config.toml
hidden_act = "tanh_gelu"
qk_norm = false
init = "normal"
init_std_o = 0.00386
optimizer = "muon_variant"
schedule = "wsd"
z_loss = 1e-05
Each number is 128 + 24 x the weight over its row's rms, rounded and kept within 0 to 255. Layers, rows and columns count from 0. Numbers have three digits each. The size before them is the row's rms in percent of the matrix's.

# down: layer 16 MLP down (transposed), 1024x256, rms 0.129, rows 585-631, columns 192-255
# up: layer 16 MLP up, 1024x256, rms 0.242, rows 586-631, columns 192-255
down585 101:092105111104130129123117146093165165178134139158123130154073117147131149125128115129151089095161143121116119124158171121105115161098114165115153127109135087168134149148115140141165172130150114
up586 098:110128122150092080138084091132099115131132110105120121121125087114162152153099163115107126126144143102124124135106156149099133112121130154093105080134140165140123158133108138150146111178139117
down586 099:116121104105127120125130149130123157087161161161100149146123139143159124101151101175056138119134153127177113126134085133146119105144089171131090109146153162151122154113124152100117175149132146
up587 102:105108109076077185148131119119113109154114122156124129123107117158140144131104106172109155139131140121149107100158149122108151120106096159151116157136105145086140133123133107112121087152113110
down587 100:112150178164145122113117105110116134123155179117132078163116160131086119145179152127141116143133120085120126084154111153113125114100115094117132103126141091128116119067134135115135147142162134
up588 107:129147135175087102134133139126104133084093118175122088125134132147120171144131121134104103124128132131143135123165138122147108123126126081098083156126119109136074126122137106158129083096095117
down588 100:160157122123116079113136130142141120140118158134125127120112115165131104143134118088119131109112146091127155078104100107133145108109145134142071116056114092091146133154175169106151148144183182
up589 105:143109135140148140162150115105135091148130103162132124137105134099146160145103130153149169152172121158105116100162142145115126122079138120153122146121102144164146128153126165163135140110103107
down589 097:162152144131114129112124136150181080156119176146153109116150174110155140104137138143137099129125155129118176166134125125091154101123124100130116140133175142119085144136142117123146132121096135
up590 101:143126167060114117101119127107116137149147165127114135163093129141123104165148151122130118162150093113155130141083127116142151092134089119135142141152156149111126107127141096122138102153124158
down590 105:175085133167113109161108102096095110134100108104142108126121126128098150120130116139131052108160134138146110123171110141137091139129098140104114130151095154079173173136200139131111132141082141
up591 097:133113119162121122098166079104102096091145137138139105136115125130087129141133119115129130121185158133139145108122094140166145085155104089133141143135161150139085133121121133101132107153094112
down591 107:137149121112134110158135118140131120108111087187121131121094126136121114144140122088119084115150126113127146131090127114093107122121151106134131128136108120097164115124147128137107139101132105
up592 095:186124134137131108122095110174088151144058071136110134117111121117067108165082125109129112096162146090107134155162144114107170141113134149141124138089178136132127096170124141127113143145109131
down592 098:156137156166120141134104119105131140121137106140091134138124150184124154105113097117150107124141125149149144130123121150130149129112132152133129099101099143129109138138153129108137100102095075
up593 105:134161135138100133103165163106106108112156143135087114133085094088148118124132111161080129149113178123151150130130118114140140133105166136124132131162117139125107109151128149159100110123103147
down593 106:153134136127170123131101136152134149120120114154172150128105150105135110164092110131098146126148104127108152152136092104123079117145138119129146129156080096096118152111151121115075175132130150
up594 102:137098129077097059100163155117144160098144120122104120127071134180122144121112159093129162146081176107132140105169147129144072126139167120119146136121119102163143153162084096115124105123099140
down594 101:108149107142099149152108140120139100118107120101130165169096144117160136121133100132143112145127118084141104106111156112131143142125113113140135141160120146152141135120150123102124164113119114
up595 103:095126144116173158130136154099165161139134139115163134122118106137103121148094122143141145175090151108130144091108124127111137135122134109135151152114137156124112145100135095106107164096114103
down595 100:145091129109151176105125144116132129091118149115111104116130161138134144120098161072091138094197089125097138156136174097131142138136133161145135103133090074134105119139148126141120129135097111
up596 104:113120098146136101121160158139120156163123168115106136151151100160163170119087137128067140124124118171114067131122090159158162109155167119100083131106130110133102116108127122128120101099148119
down596 107:152141136111114107131145147116090111170161115124139109126126166158137147101122119120105143155054129120100099126147145152152145118147176097133127126080166128166141088130190125122109135121171103
up597 096:149101118146098132112128161162135143107163122093090144162142106135125117125107144119106104153166146109087122184123158151135123133104152128129135114100110127122126137154102144130143105105129177
down597 091:148118124132152116145086144122165132141126134177131114062154154107080121098147145113137126091120177112152128127164155090137086155152101116129166122085124123136125137061130124161135122102112153
up598 106:073104161115130134132117166091096117143118098102175156151140136132153137089133127094123124117163142079073116138125126123123130132172119142092150118139105140146186114126140140154143102109097134
down598 102:126119092160103125110116097082161144114144151141134117105150167118104143166103143173103105143156117116096151124136149102169177138109096141077139093135147151093090150105194113153123152130135142
up599 096:105153114147101131095115145103151131122149110183152188125120117098182124097129104102129148137091112159127138104103129088147147121135125141127143125158116155075160166138148141074102144148151148
down599 098:139179124118115120131136078137118137158102110077137113167074144113093098105126153121151119071117131124155143130156071097132126176155107104103142097106115107100098166168081133146100158069129100
up600 100:128137130084120106113131103136093126106096132144154126139143125139110117139108114139116152125135182150127133129100147135107129116142093109131119182184109099111136143114144108134169134107093143
down600 094:130119166132103156142109151136132105146115158113132082124131146093131129150108138116113117167105075107131121132176137139152130124114142092142154131115185130131148119111126106147120132126137113
up601 094:163135118111101092105143097133127112147152110136119109088122139163101102139124093152121109119104098090121131199154149155087129136156160137146078160102138117109133132135093120126119074118150100
down601 093:131110132122132182125141142159099182143115093121119136136166118116128150142083118130144147090172159137144140092122151156143103084143125090105100108105116149156119132128123109093115123159115130
up602 098:091102143139116107098082124147129127123121091043142095141106193094110122118134109095123131148135109118111139132168113120086133130125125114145116133144136116120153157128134144074104139140093101
down602 100:160123104115104143129147143085157124108143124154122131121140110141129126158113163123107090114100102129168151125109121102151139130091125117121129146130133145148078095184156121177130124140120066
up603 103:110083161109073162124103129101146131129130128088148115134139141147148109102116126101087107162114139130153181126106145128138124105117184150117129169148113195125157155140104152128148147115118112
down603 098:134129130157133141154175095122114168133145124170103165083103062115116133118173125130137100116126107136104172115128098070146125162189121133191127113122130117135108101122138157126133115123138145
up604 103:085126088123097186152116107119110127134138094110111128173126137095076185133114096135110107137098120098190105119106081118144151152103145089099149153123114137087163107132113130173093080130124129
down604 104:146173154176154143102099154128142172152162134110083129122135076129157132124126183142118133140078117096099162155150125136127135090183113112122107093104079128158087112110133109113137090116133149
up605 109:130158124147181092064116160128104176092144148121134123156145115123135132111123103092135105133149151119122131083129134095103099106125095090151123147152107105127133116188114135111119095139115125
down605 103:093132134093120140132151102120151118110126103164174113111104115142129133185148103130081095120141149116130149190164127131150159132156128091139106100113103127125155126155187129138148117155146081
up606 103:121070141131139107100142126124121158093138134131124115137132148177090177153137123147140082162129152109138117129103100151133067112156149130124157116133100138132169138176101112126122097143093126
down606 098:139169136115143174084120079162137116147110136147149111139130087122119152161136113136085141127125105136145093123097094120113120138110089135133155140097125096138137153132114159122146139158150126
up607 101:141102117107090088147145139078118086144113195139127139137161121170133129129114118149128137110132161141115139126168125181144115148147112129149141124114104135114102128101114094146145127135098137
down607 096:137132144115130157082095148141117140099125097101149093092136121147097134151118111100147099134133148127121077107115153140106106131137125102143132144162178092132173175114089116139156076090100140
up608 098:139132146136099096174100106130123106116130132138125116141109128126181078083122131119149118132144159121123144078125092140125167139143137110165141143108143111081132119155106120107105129162141129
down608 097:119095163126119161090160150140153131128144120147129072157150134149106141110180116134129135102143113181152075132163152106127144135147116116113154113164095096108075114099139149122146137170125129
up609 096:151141135144149113121164112120096144126130122141157164127121123145117151116094124156069104112133098133078138134119115128184174127159133123155119120178108113102123136123091180132141124118102158
down609 092:115046083130114121084115100099133154112150139127106141116105124145156120147113126148141113136070179073183142110137140095161091173113105120150143095132096122123125125133098128113151122108112115
up610 099:166115145124132109137149148112117127136096149054171132139104169128148144098121134113119149125138119126123159177051110174118148109138086131143134146119146150111109088087144111139164126134128116
down610 099:115102158175119102105148142127160104137113109143136131089129159087135183137114120096137134128184155162101111143145104133123108103178151147082131144120071102162155151122130131154115154160161142
up611 096:143135146127107126150135128082165131145092140199179121178126095110102146095102181131149118124111096134144135118126103127081124167145112169136122125096110127110110120121180111113184105137130124
down611 107:089142099181133107108133080075138147108119107095149143146128104106133115134131131152161117105165143119118142103113087115126095128145154096125128140170124122139131144084126113121145084132119141
up612 097:138147104114111130161130176141112187088156152076158176127115148106173137116118128146114107147098097103120133139149136134138157133121157125144092111130120052121104114124112126146111136175156152
down612 089:146148175121128154122161121110144112133144121105128131113160144071139114147179123131092130128106164135058147073152136143135176078163112126140142151096137141122092131143151093116122105161157107
up613 097:106123142094165134064170106171133144168132175101188148127090150137130125129139132117138140175097074131128145137133141146132121105110107156136127115113140153106108137157104152069101159107158108
down613 112:143145126104123105140074129164126095125131166117127069138122154161135121127151094165159143128137126127156148112167150115106112137137121077134144099137143129102172135113104142118127142157108106
up614 103:107135148124122112119126102151135121058110154102109113152129136122158137103112135126154117120181130071128145155115106089129129144076147122145110121122102098145175118122141127136095158111099144
down614 104:163147168138153101158146149089077151136184169120146126118075114109129148172139108147133144130170104143135105142135126135144144126154124103173127149120124149104108088140128172114137176136114058
up615 095:121134175129121141075140057127127156176129121133072141121126157113125181128133137168151101166080130168145166109127146131150136145157097120085108080185137152113127154128164134086103098120112108
down615 102:115155138098104132136117173162121107135198067157117119103095145101127116179091097123145127112151129111116147118126155086144154101148133146111117123174100140110136108096111153117109098117145159
up616 106:105109106137134133119128174127120162090120121160110144120132139150136129135141136166139088127144143119126148141118155117125118115182161146128117123086181129077151126137113131134114155151122151
down616 102:109130107126139129122140176154101140137119134136137163170114137119142108104143122114111151150124112084161115131166106119124124111158110098142097128169070124148079134136113175103126165126145118
up617 102:122131125152090129169135122165096125106141133084107140159120132116160114170157118115148132138088132122150139158136122119150154142091130122092137124117113109138132105120167119125110136109136126
down617 093:116129119122136129117130169154133090126128115114187126097073115137088157104103138108147130154112129137108114124132128139161150071152131110138110115128128143140177171126116127158095101149106136
up618 109:113082150136097138099147127170119121125105114138132136133177121109127132154132160127136144128143149117134127078122127134153107147141117115124164190088139161165122071105158158106088115129146142
down618 102:117147114157110053098133108126144119132111120083089116151097144111125136143162119115129123171151146099120134125132162190119146108099096133136121137083123118152166096164113138144149133138147101
up619 104:120104130154156114161104137091114137098132162116151104117151097115169131141130149125146102117147113114120166147101106120112123133110096104122162143160100158106133113128134126108115114129125110
down619 098:127114110142127141124125123135096104137174116149134095110138155139108129147147116116111126144101115084099152129147107156126129139063121151127164175090148108091160118120062138132124115130121137
up620 099:150114152096158124135161097088141127124183185096127116136109122154154205141096122111111141093095121136136183169119136112142099106098107109154114129113121119092125088143139167145144115143117126
down620 092:111118104171110122156132097157103153119127111108084134130115156163126121168170177102114156193184132116139114147137143130128139113110126102081168120068166111128161106125105102110147131147102102
up621 103:177120133121175134119147122202166157140096113132129171119083117136106136170139116125122142145123132121115136087103096156129096141123140149171124139102118139123147147112102097103104094108151081
down621 103:112115142088117122140162174111151159149131131128128125119157171118160187103099094137171124151110130106139132146159141103130167150120141092127128127128109132086115082124105101146090153077087141
up622 099:126132138122119059136149116135158145112142111130092137133107186149127113173107151121134110139134111140124114124135108150113155168105105122093130113123115100134092145163126169156103128103158159
down622 088:119152160091078126138107140120111108164108154090121074126132109126100111073144124139142117083159104116184115176084126121142152129150141128146108135149149142116134106138130112132118115154100153
up623 099:124171129155150113065099143137117121102107100117149200127122182110170153134131136167126139126114137118135098115096098151105113162129171120120134141129102125156151125098121128150110088161098139
down623 108:128127095162124142105142118137113150167128116181155112112121128164165121119169156135113138114057118108133114103098124147134130128121078137120098157169145142119104104137155093124099149152108121
up624 101:154138130134117099083089158110135136110139133118102150109110152164090138108110151153169152117161069106108146155140102094155143149135142122148094121134130094115148085111142138112157098154110126
down624 102:100157112161146098126099170128118104135142125136084121132123080111154092140140112156106106120095143099137132121172114108145132172135151131124110094102116107147157099132136146145112146141158125
up625 104:118117126096120080123124113196092123136108090090173151090139099159118088162074139136120174143096174103138090128105141133132164162129124124118118162149145126157132118124153151113101103110132128
down625 089:133098089110097123160124141120144105138192140133128093132118129136134082105135103151118115149145143141128162175143119130154115170139182174135106138160136177125117142114139144099140124080128123
up626 105:167118136107161099121108133157131135135141163162098178157139157110107159121107124135107160091140077109126120155130082117116111170137128124169152112137104140138156158109110126107118131086130128
down626 102:112155083114147109140144140138145139120147165104119156108149159127114158119092154101102140109137084091104116126125118104112144144142139108136140093150137138146116153166115116051134094092145117
up627 099:143153167132073117127140083133095086144125133122136106133157111142115150144133113144131125154121098134144138087136136137128133166146137156118093165071108139097158117128133081124080165132104109
down627 097:115096108128163146148115108117096113121101110130120108115096101103118109136129138097129124129124166117138146167075115132188135111137145129146120128182153161135077174101144127120113133117128163
up628 102:154152142105151100137102114110127173132090095115155141158107132116104086158123117066143156171118118124110129129101122190135117126141164144141123150177145107080094106125085143155158083116100150
down628 093:126126126155148176153120122159160075117132142109125100107124091116136101088169167145092137124179124137104080116148109149127137116116137163124125118106113142166147218128093129119113145108096128
up629 103:104089143147134106127057142115130174130154093160139127140095124153118132141138184098095090138107126130114154152084112112112105133154126133123159136142132159131158146149144105086077088113147121
down629 108:113148127117120147116140159131164117168156117152129100140122116092148114138123130111112124089114159084127148090103135145150152133145108165151128136137126157149141113139132181166102147161131142
up630 097:106126129159094127146113085166132098145165157104120144103119137202135115094155117085103131129124088141137112112097126130138131117136099140136096143115122117113097133180126136087092109074122135
down630 106:134149169112142074128115108105144127113093116121138141171121134152119128155161130105173083127158099106091109123112126147138138136146140122114175134137137156122122157106121125138115150155156081
up631 095:143134126159143165145098119130100183151155143115096127096092129164147125091117117112174107112115123131161123105156149135128123141148157160133186155109148114110149115197112137105150142125100159
down631 094:124096145187104153103153113141129148124123127138126125138125131112143120159148117144139169152123154137125150156097150142090117145152063125130100124115099107145082150091156126118105168116150120